{
  "n_layer": 23,
  "activation": "tanh_gelu",
  "attn_scale": 0.125,
  "parallel_block": true,
  "steps": 5854
}
Each number is 200 + 30 x the weight over its row's rms, rounded and kept within 0 to 999. Layers, rows and columns count from 0. The size before them is the row's rms in percent of the matrix's.

# up: layer 17 MLP up, 512x128, rms 0.257, rows 123-149, columns 0-127
# down: layer 17 MLP down (transposed), 512x128, rms 0.273, rows 123-149, columns 0-127
up123,098,198,184,219,241,156,194,205,201,243,126,254,173,240,153,239,201,170,206,245,194,202,224,201,193,174,216,250,202,228,233,188,186,198,208,210,158,204,147,163,205,173,169,196,208,209,225,149,146,188,182,190,144,184,188,184,244,207,179,187,188,160,142,189,210,211,178,177,211,210,188,217,199,233,196,191,229,206,247,162,140,191,193,239,182,281,131,236,192,235,227,177,183,156,201,231,231,225,197,161,183,175,237,175,243,215,194,209,192,199,199,225,178,186,202,238,197,233,221,175,214,172,222,300,236,193,162,199,204
down123,110,191,213,215,223,232,235,226,185,154,185,145,187,171,138,214,225,186,206,124,224,217,210,179,126,168,218,186,168,126,183,186,241,197,196,126,193,245,207,190,157,177,192,216,255,196,248,218,200,218,201,176,205,235,188,245,151,216,203,160,173,251,225,197,222,186,205,203,214,226,180,186,248,238,201,234,186,190,192,203,199,162,152,183,145,182,195,232,149,175,153,179,223,205,248,199,164,147,205,260,149,241,229,237,222,192,201,230,187,237,174,192,194,233,181,188,223,178,205,221,201,201,210,190,213,204,168,176,176
up124,100,182,241,184,175,178,195,227,169,203,253,263,178,190,189,160,219,222,156,252,170,156,234,180,197,172,136,227,191,208,252,165,195,184,199,180,206,191,207,241,222,244,231,204,177,232,212,199,195,213,234,211,186,190,245,121,221,194,265,214,217,201,171,215,215,225,196,187,262,143,227,209,181,181,205,161,206,200,245,229,172,232,175,163,221,231,174,212,164,189,193,191,193,212,231,266,195,208,161,151,215,218,155,174,222,258,195,169,191,193,194,240,223,187,205,156,217,143,262,201,199,174,190,211,146,235,212,236,208
down124,104,177,201,202,203,225,184,235,197,218,171,215,218,205,222,221,247,247,167,267,190,206,236,207,194,160,253,232,228,197,227,147,139,201,226,170,216,216,170,242,166,169,272,208,132,253,250,171,200,155,202,203,173,229,195,186,210,228,178,216,217,204,162,185,237,199,155,181,247,213,159,208,219,217,202,186,179,178,254,223,269,228,205,202,230,214,199,194,272,206,176,196,203,223,186,216,213,204,187,215,195,185,167,211,198,216,199,187,201,150,166,237,226,143,182,206,196,207,194,175,170,248,218,144,159,248,180,263,225
up125,098,204,194,210,181,234,278,211,160,196,194,227,181,202,201,211,188,189,168,148,221,153,225,157,192,207,229,210,188,138,148,200,238,213,200,252,183,185,258,207,234,243,162,195,204,198,178,204,220,164,229,190,160,199,226,211,207,172,154,190,197,218,189,228,188,212,211,190,217,236,205,212,208,238,236,201,186,238,187,114,210,240,154,244,193,209,173,202,220,202,252,153,176,214,225,208,221,182,146,180,174,151,241,168,255,222,187,230,208,224,207,220,200,255,202,179,147,261,162,185,208,176,230,246,198,165,147,168,163
down125,100,148,149,216,221,222,183,198,234,188,204,191,243,227,142,197,201,237,235,169,175,199,175,270,202,202,192,191,174,174,207,210,188,185,181,211,226,214,210,211,171,208,242,250,148,195,173,211,193,195,183,191,244,221,169,170,202,206,189,229,210,149,261,179,207,173,175,228,177,215,112,145,207,208,242,188,238,212,235,255,243,179,211,233,263,192,185,221,229,193,169,196,181,181,170,207,152,179,186,211,218,141,230,208,162,234,197,192,243,217,238,170,205,204,205,141,215,201,248,217,228,255,176,161,232,249,246,207,216
up126,094,254,172,240,192,157,208,193,190,211,197,221,161,199,203,208,162,208,194,211,199,195,184,185,186,256,153,209,180,213,186,211,264,209,195,210,188,218,180,212,203,211,205,190,162,221,219,238,176,238,123,193,273,200,181,217,230,174,226,200,219,210,182,208,163,175,218,193,213,203,243,172,185,174,228,284,231,224,176,215,208,205,217,217,159,137,214,192,215,242,194,223,143,281,162,263,173,175,189,249,224,199,200,189,190,237,205,225,140,214,127,157,239,235,229,218,245,196,195,212,226,209,223,165,181,221,224,239,168
down126,091,221,167,230,204,230,205,233,158,250,182,173,217,201,186,175,175,122,192,204,190,181,237,218,187,199,242,244,213,199,176,227,169,227,187,224,256,159,191,241,231,203,220,228,189,189,252,184,220,181,179,239,198,252,221,192,208,160,203,194,218,240,184,229,205,235,174,207,205,218,171,145,227,138,181,174,173,216,235,217,141,177,202,239,267,207,222,204,192,187,179,189,245,144,187,175,219,261,210,246,220,221,157,208,244,209,203,174,180,250,201,159,212,126,161,185,185,216,195,175,263,217,207,190,169,149,226,197,204
up127,106,140,166,196,278,196,225,202,176,186,159,235,264,198,189,191,293,241,200,178,205,174,146,212,204,200,193,207,242,210,163,176,177,163,235,227,176,206,213,215,218,215,175,141,207,221,231,194,190,175,237,140,233,202,192,219,203,188,225,168,142,186,229,143,195,239,218,219,205,178,184,171,213,165,161,196,161,197,222,181,217,171,189,230,166,159,166,188,196,182,204,240,204,237,202,172,232,225,160,196,218,212,233,179,208,162,161,213,148,203,264,208,199,204,184,203,224,235,188,210,152,205,173,220,277,162,170,181,194
down127,114,159,204,151,183,194,193,205,186,252,231,205,190,201,202,169,226,176,198,251,217,234,277,228,162,179,150,219,207,214,206,132,219,252,151,182,180,244,205,234,184,155,176,199,157,189,194,172,221,217,204,239,190,172,200,168,233,189,194,163,210,194,218,263,193,166,250,194,229,218,199,227,214,254,216,214,205,197,199,185,180,162,191,155,207,283,220,211,233,224,202,162,175,173,179,165,188,211,191,169,149,192,158,167,210,185,181,174,175,221,195,290,197,206,184,179,232,211,219,206,222,143,183,198,135,178,208,158,178
up128,103,159,195,185,189,173,166,214,198,215,197,209,189,187,202,285,153,190,272,165,154,242,186,164,182,201,143,177,158,181,208,193,230,176,165,201,166,242,144,200,226,193,229,223,180,217,212,153,222,211,231,151,191,182,217,196,195,190,261,207,242,278,182,225,258,200,159,155,229,210,251,219,192,172,254,224,190,213,162,223,233,216,163,192,213,171,155,187,182,187,205,219,163,210,234,186,188,204,161,214,253,202,175,249,200,148,232,230,189,198,185,159,195,198,251,219,220,186,189,184,180,192,207,236,181,182,165,208,151
down128,097,228,162,165,233,200,180,219,166,180,174,206,189,222,255,190,204,178,221,161,178,145,229,175,256,174,219,173,153,192,194,223,243,213,257,179,227,159,230,219,207,149,218,183,232,242,206,272,192,219,196,218,175,172,234,226,195,147,242,224,168,198,145,195,194,216,208,137,197,147,157,218,231,230,190,236,235,196,162,205,204,174,181,179,196,174,222,204,190,229,265,190,258,147,158,225,173,186,214,170,209,176,172,175,198,186,226,175,213,233,199,235,211,187,215,215,202,196,249,274,226,163,201,201,172,236,218,159,192
up129,101,242,182,254,229,174,206,225,238,179,165,204,233,224,164,194,123,211,173,210,239,191,195,183,228,181,200,164,188,190,202,249,145,255,191,197,185,229,229,153,207,215,204,191,172,171,235,186,230,242,170,171,240,223,212,229,188,166,162,254,176,193,163,144,206,211,217,208,207,197,209,253,200,228,156,253,211,215,233,237,207,207,191,187,266,247,222,205,157,197,196,155,121,226,206,181,168,186,200,171,203,221,211,234,195,185,223,246,223,216,194,230,236,205,200,192,177,190,199,206,296,175,160,158,179,176,207,231,214
down129,095,195,166,205,177,239,177,157,158,205,206,182,200,211,213,212,262,198,226,182,163,186,144,190,185,177,183,221,209,195,181,213,242,216,204,153,161,86,197,187,148,132,143,200,192,212,142,170,217,167,225,214,154,181,223,158,209,214,227,180,209,162,175,250,194,209,183,187,170,186,206,162,206,157,169,158,147,194,206,191,217,206,215,218,209,155,202,161,256,204,188,206,181,187,210,218,249,187,164,207,252,195,216,163,195,185,123,191,180,162,212,199,153,191,151,230,163,212,194,200,175,236,236,213,189,205,213,223,226
up130,104,186,244,208,218,188,194,257,228,234,161,243,206,243,185,179,156,180,217,194,224,175,203,228,197,194,218,270,231,213,156,232,188,197,211,195,203,187,210,221,252,189,221,233,199,185,173,203,217,151,197,178,206,254,207,206,138,214,184,201,182,256,166,195,222,183,198,232,198,155,225,136,198,227,185,220,163,268,228,209,178,187,250,185,238,192,207,170,189,206,204,176,156,182,187,176,182,205,214,219,191,164,180,217,171,198,225,177,129,186,188,221,291,268,216,201,164,226,203,132,182,195,170,229,190,143,146,211,228
down130,101,197,194,181,218,216,177,186,191,204,201,167,186,194,203,211,213,239,221,236,206,212,236,216,183,199,200,163,221,194,195,132,221,173,225,192,153,145,119,173,235,161,187,166,227,186,173,225,243,204,150,232,177,153,210,155,215,215,170,194,222,178,189,254,197,219,157,208,175,253,108,194,244,191,211,209,200,179,184,218,179,204,206,192,175,177,233,289,183,160,202,216,249,156,187,194,224,225,154,163,174,219,210,259,249,201,179,210,183,200,165,194,227,209,182,187,232,202,177,204,211,224,270,160,228,258,185,214,191
up131,095,163,202,257,192,176,275,240,166,259,209,243,190,194,218,227,206,238,199,176,193,188,161,207,233,234,256,221,189,202,179,219,214,191,200,176,185,223,267,211,228,174,198,237,180,174,232,142,223,163,202,194,165,220,241,220,218,151,169,186,198,152,163,212,215,216,208,160,209,169,251,201,215,198,151,182,188,201,241,195,158,185,215,208,225,217,183,184,143,180,190,162,179,193,186,275,207,220,225,154,261,178,210,201,199,199,141,172,198,234,229,247,149,216,206,233,209,252,235,151,170,190,199,211,193,160,162,199,180
down131,099,166,204,176,164,215,173,161,183,206,207,223,194,186,171,123,237,170,214,191,243,185,219,194,215,187,209,200,161,177,236,237,174,212,201,154,184,197,246,225,210,201,235,152,192,263,217,231,236,230,167,172,184,228,155,220,191,231,219,174,261,251,207,236,165,242,182,228,211,159,221,165,203,191,187,194,214,163,194,260,198,181,179,142,181,211,245,162,185,195,160,208,223,217,182,195,227,206,236,182,252,273,197,166,170,239,201,164,218,216,184,234,214,195,211,147,166,185,198,295,225,175,223,220,221,186,212,184,169
up132,114,197,212,215,205,204,261,166,189,213,243,209,205,236,144,258,187,138,194,212,219,171,143,201,194,204,138,178,185,191,194,182,196,232,177,225,213,193,214,219,248,191,225,231,205,202,227,211,184,215,201,174,210,246,163,189,199,190,209,164,165,174,198,214,234,242,167,217,194,246,183,188,172,214,203,187,175,154,132,189,163,199,195,184,153,260,239,231,177,177,250,198,154,188,298,193,215,187,159,172,168,239,185,191,165,216,189,188,161,192,215,168,153,225,235,187,204,172,207,190,268,157,160,240,174,237,217,186,169
down132,109,200,231,157,138,269,240,145,194,277,219,215,221,242,184,210,210,167,196,186,170,168,225,237,257,181,213,187,225,203,226,165,190,118,219,199,215,254,235,190,181,156,176,219,220,192,209,205,178,176,185,205,235,222,172,221,197,188,165,189,201,203,171,199,242,131,195,226,204,248,164,262,205,205,229,214,181,215,196,223,200,259,188,194,139,186,157,203,213,181,219,234,159,208,211,186,222,164,222,187,154,168,156,209,163,213,171,214,166,181,220,210,196,221,157,247,241,173,208,188,236,182,213,202,254,190,213,221,235
up133,087,242,157,204,198,200,191,243,217,216,197,199,216,182,173,207,214,215,179,249,162,189,173,231,168,183,177,189,232,189,236,223,222,245,187,231,191,189,160,111,253,183,204,151,188,176,217,188,221,252,162,173,209,189,200,183,187,238,215,169,180,182,264,215,216,230,209,196,204,208,208,149,215,216,177,194,198,215,231,175,166,168,220,194,178,210,167,192,160,178,231,166,163,196,251,262,207,243,173,221,181,216,197,204,323,140,217,205,203,188,172,188,242,161,260,168,246,209,180,225,202,177,181,219,201,175,190,199,245
down133,095,244,220,165,221,152,229,207,274,183,146,265,188,189,192,230,166,203,205,152,200,132,259,217,155,223,145,179,147,194,205,174,166,222,214,221,194,197,134,206,170,172,210,244,128,191,184,229,198,145,164,187,222,228,224,212,193,180,238,192,240,130,193,254,204,197,227,219,208,195,235,206,190,240,178,218,178,201,208,218,177,202,127,219,187,222,177,233,192,197,190,202,188,209,225,180,173,229,150,202,176,198,222,225,212,215,197,224,232,152,199,244,172,210,212,225,187,222,169,152,176,226,221,167,220,199,174,218,196
up134,095,285,210,234,199,216,190,206,203,231,250,164,211,212,153,183,195,203,182,225,195,148,213,201,244,198,261,201,177,169,164,197,200,218,199,127,176,257,177,197,193,171,255,166,163,187,214,186,216,258,172,219,183,165,180,185,272,216,189,255,205,200,214,235,205,206,201,209,232,211,193,215,151,147,236,195,236,148,212,208,245,195,185,248,125,170,203,179,168,183,170,194,195,223,193,220,168,201,186,157,228,195,177,206,223,142,191,135,232,147,195,191,212,191,230,216,228,225,242,176,209,210,196,214,200,198,223,251,189
down134,096,142,163,154,170,204,178,216,176,216,205,193,235,179,188,170,184,204,247,174,247,218,203,211,165,223,196,237,233,190,218,188,203,200,183,220,239,269,224,238,178,213,217,191,172,190,209,202,181,183,293,229,235,213,177,245,169,255,218,212,159,158,179,210,234,196,170,200,168,228,240,155,245,216,186,239,237,267,200,178,166,211,185,157,125,223,229,246,185,236,221,216,225,248,178,195,203,245,230,195,207,210,183,183,193,205,220,186,151,241,180,189,186,179,196,200,171,152,141,177,189,224,156,167,172,203,169,175,201
up135,093,175,227,229,213,197,236,171,144,163,204,178,181,203,261,202,128,202,174,222,204,162,137,204,193,177,203,198,217,204,211,190,215,236,194,182,217,205,173,164,228,236,205,232,206,210,218,179,229,257,201,177,127,194,204,152,142,212,226,219,157,225,156,206,217,150,192,258,209,187,179,259,198,169,203,212,219,179,220,192,229,215,188,209,202,199,245,167,220,91,194,234,169,155,201,216,195,167,226,207,200,148,255,215,226,237,233,210,189,195,222,188,228,183,118,196,215,158,222,203,199,234,223,218,198,190,216,214,225
down135,093,210,237,276,215,262,208,177,220,177,163,257,189,231,196,215,205,230,274,237,226,230,192,170,207,213,226,208,192,217,203,173,197,157,201,223,198,195,201,220,199,196,173,242,194,217,102,194,236,199,247,182,260,187,206,240,202,187,232,227,119,222,240,208,215,254,238,199,225,203,153,168,192,184,225,238,221,218,213,210,226,222,165,171,236,207,174,177,187,242,154,195,170,213,217,205,164,235,192,205,185,185,185,131,195,204,221,217,259,220,193,193,160,190,227,236,195,178,222,210,131,201,164,215,200,185,164,218,209
up136,102,223,195,202,169,220,179,196,239,164,175,144,225,289,171,192,175,150,213,254,223,227,203,196,217,134,184,267,198,203,167,211,185,176,147,211,174,205,187,240,206,211,230,167,165,235,130,244,212,150,192,206,171,145,156,141,225,219,214,239,176,232,171,193,217,208,182,186,213,180,227,149,202,243,235,217,196,177,176,179,152,213,183,200,163,209,148,238,264,208,213,197,227,216,200,206,190,217,215,166,204,205,194,246,181,192,182,207,193,189,217,193,184,178,155,207,245,172,264,205,204,208,162,167,241,191,184,208,168
down136,103,178,148,201,174,211,222,233,184,154,195,161,221,178,190,207,210,218,174,203,247,207,205,238,177,154,236,236,244,203,208,167,209,144,128,229,274,199,224,186,196,222,215,184,192,251,190,197,252,196,208,208,143,159,138,175,154,142,149,193,251,192,189,197,156,193,210,229,216,191,211,224,158,229,235,225,208,202,204,190,162,210,173,191,204,214,189,175,213,209,165,196,169,237,176,238,169,186,187,179,227,197,163,228,179,235,185,208,187,176,209,231,173,166,161,257,183,195,235,194,184,178,225,274,180,145,163,200,255
up137,107,157,181,187,244,157,187,208,182,165,208,234,264,192,183,225,191,182,189,169,161,179,170,185,221,234,235,149,198,226,228,207,164,206,221,194,220,196,259,250,193,244,159,242,244,210,186,216,201,253,223,228,232,216,243,205,189,191,227,267,248,178,157,163,189,223,243,168,159,203,251,215,168,238,149,220,180,224,227,152,244,196,190,161,176,132,199,199,216,219,201,167,188,201,186,190,184,141,213,206,219,211,173,189,157,207,225,178,136,189,203,208,233,226,171,207,173,198,183,206,223,220,138,182,197,201,148,245,191
down137,100,197,252,234,158,220,181,212,202,234,229,208,159,209,214,227,172,209,135,187,222,219,194,186,258,161,159,279,213,158,172,201,213,193,221,181,191,210,146,179,144,196,262,186,153,200,213,206,210,166,285,190,217,206,169,137,238,167,221,172,200,185,231,242,214,187,204,244,177,230,174,176,217,176,205,183,196,205,195,188,197,212,191,174,202,187,155,239,226,174,204,216,218,221,294,209,204,192,187,219,186,184,222,222,242,194,194,195,236,239,208,198,166,182,180,258,272,217,185,212,164,219,207,226,193,184,185,178,138
up138,104,203,200,236,182,162,240,208,247,199,224,187,213,144,180,207,206,185,221,222,182,182,213,150,191,204,152,228,183,191,242,195,209,202,223,128,155,192,213,220,138,232,249,198,205,180,257,187,187,238,167,212,162,202,158,192,186,233,226,223,241,239,214,206,232,200,225,209,202,212,188,185,201,224,253,192,208,185,166,228,154,178,203,256,207,218,165,169,171,197,196,197,173,186,252,200,156,139,148,208,210,215,241,236,151,207,207,182,165,216,301,164,192,225,258,204,184,171,210,224,211,161,215,168,168,149,210,160,213
down138,098,204,200,206,245,147,151,239,192,204,205,178,228,206,245,202,231,196,184,207,226,228,221,223,185,177,223,177,210,216,161,199,162,206,191,245,226,214,226,207,203,232,190,135,213,200,180,209,173,206,228,201,247,161,200,192,149,171,176,244,160,198,206,181,153,229,196,216,175,226,207,175,210,218,164,180,155,179,237,160,303,251,211,173,205,146,226,206,228,160,192,201,242,202,213,204,233,257,250,156,186,237,157,221,244,205,177,252,242,161,176,211,231,156,194,169,203,165,220,168,195,204,230,169,243,254,203,229,195
up139,100,223,213,235,190,203,216,122,192,204,199,208,177,260,232,166,215,236,177,153,187,190,175,127,167,197,192,289,185,179,259,237,200,224,226,203,191,236,141,167,195,196,204,216,121,202,209,177,216,232,207,223,195,176,217,203,220,246,206,228,175,230,193,228,209,165,194,189,187,205,236,189,189,221,264,194,146,187,213,214,253,200,238,199,216,194,143,198,186,180,175,206,192,191,156,244,164,229,168,176,218,174,237,176,170,241,153,238,175,206,235,134,182,250,193,242,195,190,228,210,157,205,189,207,196,176,221,195,203
down139,100,205,199,236,200,187,158,220,208,233,202,209,211,248,190,236,174,163,190,141,154,144,213,245,209,226,169,280,170,206,179,160,259,136,262,266,147,204,212,213,196,214,177,258,202,252,157,238,203,230,239,207,239,214,178,205,201,193,233,197,231,193,219,187,181,225,224,226,211,216,230,184,217,172,172,222,158,174,142,157,181,234,223,235,223,205,238,155,203,159,191,226,197,192,225,241,216,171,193,219,257,205,206,172,156,188,204,199,187,202,216,185,239,179,220,252,204,210,252,178,182,231,197,218,170,220,219,191,208
up140,096,203,173,185,178,210,226,179,118,252,193,187,206,159,204,178,196,192,197,229,222,199,204,168,195,204,216,260,193,239,159,173,164,144,244,225,204,131,182,259,243,196,231,212,200,233,191,176,195,216,220,192,210,192,195,191,231,239,245,194,268,214,247,219,178,207,202,223,162,144,256,240,146,244,167,192,155,220,214,229,204,225,161,200,187,257,236,158,145,209,206,177,204,179,221,209,193,201,154,162,174,212,235,229,212,193,207,191,192,202,154,196,187,170,252,246,181,209,222,218,171,195,228,236,184,218,208,267,206
down140,096,181,227,174,219,254,178,200,174,190,262,234,138,134,204,248,263,213,249,184,183,197,221,193,210,154,205,204,167,188,191,180,209,187,244,165,158,212,266,169,147,215,224,189,229,188,192,206,208,239,202,149,162,206,157,156,229,186,214,201,254,183,221,170,195,147,193,137,201,192,166,162,176,217,211,156,171,179,190,162,247,200,177,239,220,180,171,180,144,234,223,192,193,193,211,199,228,206,167,192,226,209,235,176,137,231,201,199,216,168,144,208,191,182,241,213,210,165,190,154,227,200,232,184,169,177,186,228,208
up141,098,230,177,193,279,205,196,278,167,155,175,218,188,195,178,166,191,221,205,187,232,236,237,232,200,212,184,226,183,263,137,207,200,170,208,199,154,180,187,172,199,212,185,185,260,242,165,173,210,191,147,150,191,196,228,268,175,240,240,166,192,215,217,194,205,238,236,217,219,190,192,220,222,152,191,238,185,215,177,265,201,171,231,199,181,189,202,196,199,198,152,192,226,175,179,192,194,181,233,212,156,170,213,176,152,208,233,184,187,189,229,275,198,185,243,173,265,231,227,179,151,173,212,204,228,226,184,167,171
down141,099,207,161,232,239,217,145,230,257,192,181,213,171,211,182,216,232,134,134,164,193,204,280,224,187,161,184,221,260,221,205,193,244,193,259,215,210,227,166,190,207,176,202,195,183,206,218,186,206,198,186,199,229,175,154,184,187,215,228,217,229,214,211,133,214,222,200,221,198,209,158,205,168,175,149,172,149,182,234,236,210,140,179,226,181,238,195,150,169,228,250,194,181,190,157,157,163,186,180,223,205,228,183,198,224,201,248,225,234,199,217,228,184,167,248,224,179,169,155,196,189,181,139,162,156,222,184,202,198
up142,094,258,171,196,212,197,215,266,207,200,235,263,191,199,233,242,258,254,186,106,158,166,205,168,225,180,234,201,179,181,219,264,223,198,144,257,230,188,192,197,202,225,187,200,173,212,196,235,193,181,211,208,208,180,174,187,231,199,188,178,213,180,187,185,184,232,209,184,172,221,193,168,211,274,162,194,199,211,203,205,210,235,218,172,197,218,158,195,164,192,223,159,141,217,173,227,172,152,216,186,165,229,224,245,226,227,195,197,239,224,188,215,165,178,241,237,189,184,168,228,204,177,128,157,155,205,234,192,164
down142,092,187,141,206,189,228,187,193,189,160,177,231,176,176,190,177,172,238,183,198,162,179,182,168,200,213,159,158,193,208,147,179,111,237,211,211,142,145,209,224,205,204,189,133,196,236,182,164,234,184,213,214,187,196,200,232,161,225,161,167,186,177,244,163,188,196,224,209,166,232,254,181,199,217,245,190,202,238,197,205,203,164,137,189,202,200,121,179,214,175,198,177,226,222,195,237,205,215,204,232,192,148,127,182,199,174,140,212,199,179,246,196,227,201,200,227,240,249,175,183,171,214,220,248,210,209,141,196,185
up143,099,208,214,196,200,207,164,212,212,164,177,166,166,183,191,212,194,150,202,207,174,211,147,234,190,220,202,184,199,226,302,210,261,199,229,198,219,203,182,196,166,171,206,198,227,252,171,245,165,202,200,232,195,162,232,226,107,182,148,209,197,238,208,224,215,190,211,189,191,221,243,182,151,196,215,224,204,201,241,223,160,221,216,180,214,166,214,167,241,214,174,256,166,212,232,210,191,187,222,203,234,204,237,256,216,178,224,274,227,166,179,224,206,244,164,249,143,196,192,219,166,178,174,193,140,175,158,186,202
down143,104,159,209,248,205,214,156,180,201,235,200,174,219,177,190,148,169,156,218,220,144,259,176,239,218,183,227,297,181,208,160,215,190,209,180,195,205,200,172,246,197,172,206,194,259,179,222,253,201,221,170,216,157,133,198,230,240,182,240,234,190,203,200,158,215,221,241,188,215,232,213,170,223,211,235,207,197,180,221,222,213,192,154,236,229,189,244,268,144,236,198,211,230,193,234,217,224,231,217,178,165,212,263,169,232,186,196,198,154,218,197,221,170,162,247,230,205,180,206,180,187,242,206,233,210,185,240,211,191
up144,099,181,233,240,199,170,182,180,215,172,232,216,185,155,201,119,192,180,234,251,248,211,183,194,204,228,203,233,224,231,219,202,164,191,197,197,156,139,200,213,208,159,200,198,156,237,138,172,153,166,231,221,217,199,233,147,162,197,231,198,191,153,200,231,249,159,166,155,199,229,200,225,160,210,202,235,192,255,222,202,153,206,180,272,204,195,207,244,226,162,257,254,191,211,187,218,231,191,256,166,143,203,232,218,194,166,219,191,184,192,179,191,211,227,198,184,262,205,186,213,219,208,163,193,198,178,148,192,202
down144,104,207,184,181,209,186,136,246,197,175,190,175,187,191,248,169,181,233,207,238,212,189,211,259,196,254,189,220,205,191,178,255,215,193,197,204,187,237,217,153,200,218,196,124,194,224,178,179,173,210,163,204,146,191,219,244,175,175,178,186,238,163,180,207,191,227,200,186,182,203,224,201,228,214,196,175,181,204,178,116,202,226,133,186,232,219,197,187,220,235,275,211,151,225,219,193,146,212,221,177,255,154,190,216,144,149,247,154,177,211,198,224,197,187,200,212,234,183,218,204,225,145,213,190,127,221,233,168,228
up145,095,217,229,177,180,178,194,195,206,169,202,204,163,225,193,141,215,179,158,223,197,235,162,140,223,223,213,187,205,224,197,177,219,176,196,140,179,210,219,202,221,207,230,205,149,241,217,193,230,165,191,223,188,212,230,193,170,161,181,250,239,238,221,271,242,188,178,207,142,195,218,152,193,222,201,239,197,191,174,160,252,218,149,240,236,240,195,197,185,159,133,193,184,194,216,199,210,195,204,220,213,163,188,196,180,167,257,213,218,220,107,208,226,183,213,255,267,196,207,160,211,188,191,191,182,266,187,237,235
down145,102,168,213,142,183,170,202,229,177,178,221,172,141,205,171,186,215,141,177,181,231,151,241,256,251,222,201,182,205,194,138,156,219,157,160,266,196,205,205,155,195,240,239,222,197,173,180,141,229,143,203,196,236,130,185,154,194,263,258,225,200,183,174,207,215,238,233,209,171,216,187,175,202,224,238,204,188,201,140,224,189,224,244,228,189,192,214,198,195,225,219,205,220,219,176,190,186,178,169,218,192,216,154,154,174,176,187,217,220,163,158,254,206,187,172,227,210,215,175,214,179,193,196,164,212,151,197,216,180
up146,106,242,217,188,166,156,233,263,178,221,214,142,227,237,201,264,189,209,153,221,192,239,239,226,184,203,185,191,172,194,224,202,215,206,217,176,217,263,204,260,187,185,202,260,202,223,182,253,214,201,190,186,246,245,284,203,189,177,256,174,142,224,194,195,157,182,198,183,223,241,194,209,191,199,208,154,211,229,190,209,217,193,177,197,180,175,197,197,182,212,187,275,178,209,228,179,149,215,189,150,252,173,178,207,165,157,178,148,241,191,177,190,214,187,204,192,236,199,232,182,156,224,172,208,182,136,169,213,186
down146,115,169,215,201,238,201,217,166,215,224,174,269,187,180,244,191,193,201,238,182,231,181,151,153,188,225,211,189,188,227,184,107,207,220,166,250,181,166,239,124,270,229,204,168,198,189,223,159,168,193,220,228,184,168,164,192,179,196,189,231,251,166,196,199,251,190,199,203,195,208,225,196,174,216,206,222,146,169,209,191,175,202,210,186,219,224,218,206,222,191,236,121,198,229,175,241,233,162,205,249,160,233,218,186,230,202,286,229,166,228,208,218,204,235,179,183,180,186,150,206,212,184,219,213,205,247,220,215,181
up147,094,213,279,177,189,254,215,199,214,223,269,180,205,238,148,184,213,187,212,199,228,174,203,165,208,191,234,136,185,169,205,159,204,192,174,168,167,166,179,185,223,209,143,205,182,210,209,226,232,226,144,178,219,229,218,219,174,156,226,240,184,217,226,208,262,186,218,201,170,195,211,137,187,255,149,173,208,197,222,177,206,203,173,191,265,211,224,235,204,205,229,176,171,243,173,211,165,167,259,210,223,154,170,198,189,173,261,177,182,202,246,184,222,196,197,217,248,247,187,172,185,258,224,215,248,230,197,190,208
down147,103,212,193,219,177,211,173,243,214,185,216,251,148,271,176,217,196,182,152,159,252,193,201,160,243,174,143,203,183,191,236,229,218,188,213,166,198,146,161,227,237,189,173,201,243,190,197,153,152,206,167,236,212,153,164,211,190,265,229,238,192,205,228,231,246,228,129,191,289,206,181,232,173,210,191,186,210,195,198,233,195,209,211,206,255,195,202,171,245,220,189,146,188,196,180,194,203,220,207,150,198,207,213,205,152,205,212,229,191,195,222,124,171,215,211,170,212,227,177,177,252,171,197,183,208,231,199,217,186
up148,085,165,215,188,191,240,136,190,186,191,246,174,214,187,233,162,214,239,229,152,189,211,166,206,237,259,182,184,183,117,114,195,174,205,227,192,163,231,244,196,173,204,192,173,151,196,163,245,191,177,188,267,219,207,253,249,239,183,208,168,229,148,177,204,213,224,207,220,222,147,181,204,192,225,217,211,212,228,219,195,191,174,226,221,201,243,200,179,196,213,212,242,193,235,210,204,219,183,240,243,225,155,270,248,237,215,197,168,177,187,171,180,171,159,205,169,238,225,166,159,173,208,219,185,203,191,191,212,168
down148,093,159,171,159,198,177,209,257,212,227,190,217,218,224,190,276,140,199,165,183,176,199,237,169,204,156,245,194,201,226,220,187,168,223,170,231,157,193,191,225,207,202,203,181,201,212,169,194,160,201,151,242,154,152,187,191,197,136,170,179,191,173,251,210,183,246,219,180,215,202,277,228,169,214,216,219,200,189,158,238,203,206,127,190,218,206,220,194,180,188,183,145,235,147,187,188,233,205,193,207,199,199,217,159,211,180,184,166,211,209,243,187,204,262,219,198,178,171,214,221,220,180,149,151,170,197,249,174,276
up149,102,225,234,209,214,172,218,249,202,196,212,193,189,221,186,175,251,161,211,199,191,187,220,164,190,175,182,232,209,286,222,145,198,153,193,198,195,228,176,196,245,199,199,221,193,215,245,232,165,176,180,176,192,171,197,209,209,195,202,183,241,195,192,165,217,234,241,200,236,239,231,250,178,176,123,273,199,241,213,243,205,178,158,216,221,272,265,149,205,208,179,162,117,174,155,166,231,210,187,211,186,170,199,171,183,232,209,218,220,191,223,145,209,224,207,191,146,215,184,204,195,210,178,240,232,155,185,197,180
down149,092,205,184,228,190,247,198,200,192,193,184,158,195,203,243,210,177,252,206,216,168,210,199,238,229,250,186,174,219,242,201,204,186,272,206,149,211,193,150,192,175,204,224,200,222,226,175,179,206,229,267,192,241,146,194,240,142,237,206,196,235,224,197,178,179,143,207,198,186,160,172,208,171,245,236,205,215,167,218,205,202,147,194,173,170,187,200,192,225,244,266,176,181,207,223,191,216,231,186,196,212,168,191,236,151,184,151,182,176,157,198,177,183,249,150,210,216,208,213,234,236,219,206,305,234,226,186,246,224